{
  "d_mlp": 512,
  "lr": 0.0071,
  "decay_fraction": 1.0,
  "batch_tokens": [8192, 16384, 24576]
}
Each number is 128 + 24 x the weight over its row's rms, rounded and kept within 0 to 255. Layers, rows and columns count from 0. Numbers have three digits each. The size before them is the row's rms in percent of the matrix's.

# layer 2 MLP down (transposed), 512x128, rms 0.0693, rows 443-453, columns 0-127
102:114131140111096147129109149138104120146162150167114132139151113130127140104154088158130084117147107148128051145118117161116103146145168124137091115115082118139149128126125123104126126130181149120128141095156100122150071116169047123178133131163148102124099135151091165141173127114101156121114141152127149152167096134123116097151124137110157144123136120121095130109160128120112124137153
114:146117182171152127096139151082151109122092115107119111113139115157142144083142180113117145107149173145146113112131113152138181136116117157087093128181092148161140130122162128119153166120167120105157129154131163080113130147116138118114120119143100089112106182114106094120126107134135113137131139122111134121088147131121124133096113129157174105084122124105151153129085123135133144090103
099:168128110139113166073095169125125123157156147099082164136138114096100144113073145154143136089095163115138140165140141113107095111136137137109104134118134131153202148147101076176115132119146156102138111141116122132107157126086113108163117125139165153124136120143139131160129127142156150106141142140124109132153160122148117133167122106098159173115115133130138125134134091189130158132125
100:156120087131133150119144142117116155138116178147124090186097145122110099140104123141170128145104148159092111128117152151101126118112146135109129153139099108143109106129180100151150110126149136107106095167113190112142124142120132080118093133106116134089099113130131078138144149108144110121123142169150106128132142106141122177116129086105149058141082111135097161133110142158133112151152
102:104112163113128156065137150108175177105109130094146117124148132127120152137070149127133160151143156143121114094142140131138125130118156137143111117129111087180148054103111140102136131120152127147154145144129133159118073155091112152160096121115109109111120165146111095141128141148082121112120118148136101161149146172126124152111144115146144138092134127105107153098153128143136183147099
099:128100154132125147098151137145151103107079135170159151126148133118124141079102125151104110156150152123147115121115130145139152173094146091112114111157089097083137121122156094182122128149153118142133154140133113097075098121114116129126153112097123090114134120143150164092114161108127141153112131124106092133209105126102125143146111173127163173121100117132146152142146111146112097135154
097:089068133105145124122121081094153115154104127110120122124119123159161136108118124107109098153135132120149078137106103141124136131158172147163111146130127135121165091097131077151134090111150122106131109138141148134161108114147122142162112127137163144175169084149113131072129104120178140126151114141145170155094164137173131137119108100135141130104133101129079120157075143126129132102132
100:150097133111071120135144148126151138114123064179092139098107075110134134141169135117107164140138120102086098159122127095134121136153115104151150150154075094147173137113135113135096150114125156086093152152117110183140119129145141146138079107169132131129107099166128144108070114114137116130129118183141130114101125160131099154093153108124122122128126144127106142130148122138107131136118
104:174112090157176143172141116147146116102137139184120099110063128098145109136136125172122132149111127065105148122129138133116162139101098139148139138154122131136119101124154111120123130134145108120095115130126150141143159102112140128159122180118084101072134139128104094090127125155103134103171116125161140097113135121099102151116123116130126135154089126186142098145136112111129178100145
087:172115147107128127112157155160123146095121109139129111147135131160105123081133114100110126156086101131095118114165148105115119113125099138155125125109094115145140142102153135131126133105099127151156161126171150143132092139130087163153082123124110136147080100201141150104142122100113134108093116100126154131109112127128156124057092110133122105131090139115128111119080122191138153145155
094:103103111088137068086142126135116134121140140066123128146129086076154099085100095092126093132113154111116128146116127142140086130113109103142161110128097145105086155136128117127136143120121103113145124128114193158123139114124098106128167094183134133182129103132116102139155133129095136137121141151123157134143139147136142111144148106100097118069130159106166111129138146137112138140078
# layer 2 MLP up, 512x128, rms 0.151, rows 444-454, columns 0-127
105:105133152131186139095111141113119112133094113145126152142167129132143167095126132128125126102145185118112158108110145096106143121130128094114152140122134124148113151095179058143130142127118118140155070073104110072174111149121145137126164093116153110147113145170120130124125124111105150121131127142104133132200134104128129104121083143122131133118116094121136093126111106119147112083163
101:149126110102093137134096154138111073088097139121115148123103092120136140133100161118159111112158117148115141159126115112119109140164097176138081166108100119151201110119121083130133132086155111128129174158103113161094138126123124113139141136116179110103117135110124098131136117151164141115171130139125149103133147101148143170166183159101150127135113144136105142124120139151121125079108
096:104191116118146143118154127115123138119140148134136113115162076075106159108120162086120138146156118131135117155124150055082116076111149145103175143117122175097161125162141114124159103142176151136175121128145134132121119099133131148119130143140146094146123114102113149122127094154126129162153170115158146126178139149149113088116123130123145130123105135111157109123108130080131088133136
108:116134154130134106170077119159068126143107103177176121117137128130115159147126143134121081170126118105120113123167111120191126154168183150158138126114134096152134130098171128142120098160122118132131110141150144113132106115118109159135189122158125124138108157103136119122110173103140157168131139120138158133117128121105136111146143153123170172103156135107160141106133161096128120156101
095:100161110171121066130147098140145143159135092104122107172140109113096109137122120108161128095133127150153142152135142130171101105098131174128126104153117185125164127110092134168087135106134090117141143170095102111129095116147148094103102135127092138144126126102128111126154157119138123147166187134109105113134137117129166145122174126150109128098116085133099131162132125108118173126103
096:147182135103143102165121125134109132108141113118138139136134133114142108136170131079112142133105130120127131101136101169153131114098102103088165096181106108128122131132105153121082093084128152135121128154157103136096130149087114103087100123112129086095075123149124112194142130123110119147128158098113159127118057139110115175126129148176113147151127124118123122168143109147137131132138
098:153150114120138134084100115121134121123111159095135091179134080088145119127097168160132121139171157134111145133117115166134140185100132159140096131105137172139106128135140139135095146135141117140138146100116122111172152103132094105145152148132153107172171187095111089139120108139123151164100141065119140143131123092126131130146086152152143112166134146121127160141154118117111098147146
106:105125099097157113137126099121118133131159123148118143171116121126115110200111140127089110123178155171129134155131095083189106118119144117127104111089100108121101127127139157135116102099141136133120137131147127183119129137136142110152190130135164120110123100103141138141133114170145125111142121123119151154133136136156114115145137097180132121116209135099148148132118132096136077153087
091:168158124130130121110148115138142074123065141169119096141108123134138137161125135151140140097169155155115153122118156080128147118131178135102119128171151152120088103164159141142112155126129103087103103118118097119155090131128168111174114159146153183133145137089138124167117135133120098146140122150135127145152146134149135147166151112111128137122145062104071135155135133118111127133110
095:150124140136136125164132136136147092105124153174107095110074131130050086130149118160152147127158125146124125143120106175107160100152118114105148120116130089121177045115163127143133157119102131138099133124130132136126131110128143157134184153136170121121114084141115129103093137138109153157125121121125132142111075117115140139107126151127144195135141102131090167122117139108128121118127
095:146139103104131128081128093092118104097125144097112103097147138120118131103167137137109121132165102121121126145130121090105162143122142136090135147133103181124152120093114143110151125120100087118111132102147119097162123125178107095156112182130119144138143130109130143138169152180128130181138151115140105098113117129131085134122125175138068147117118101143119089168127097082123113153081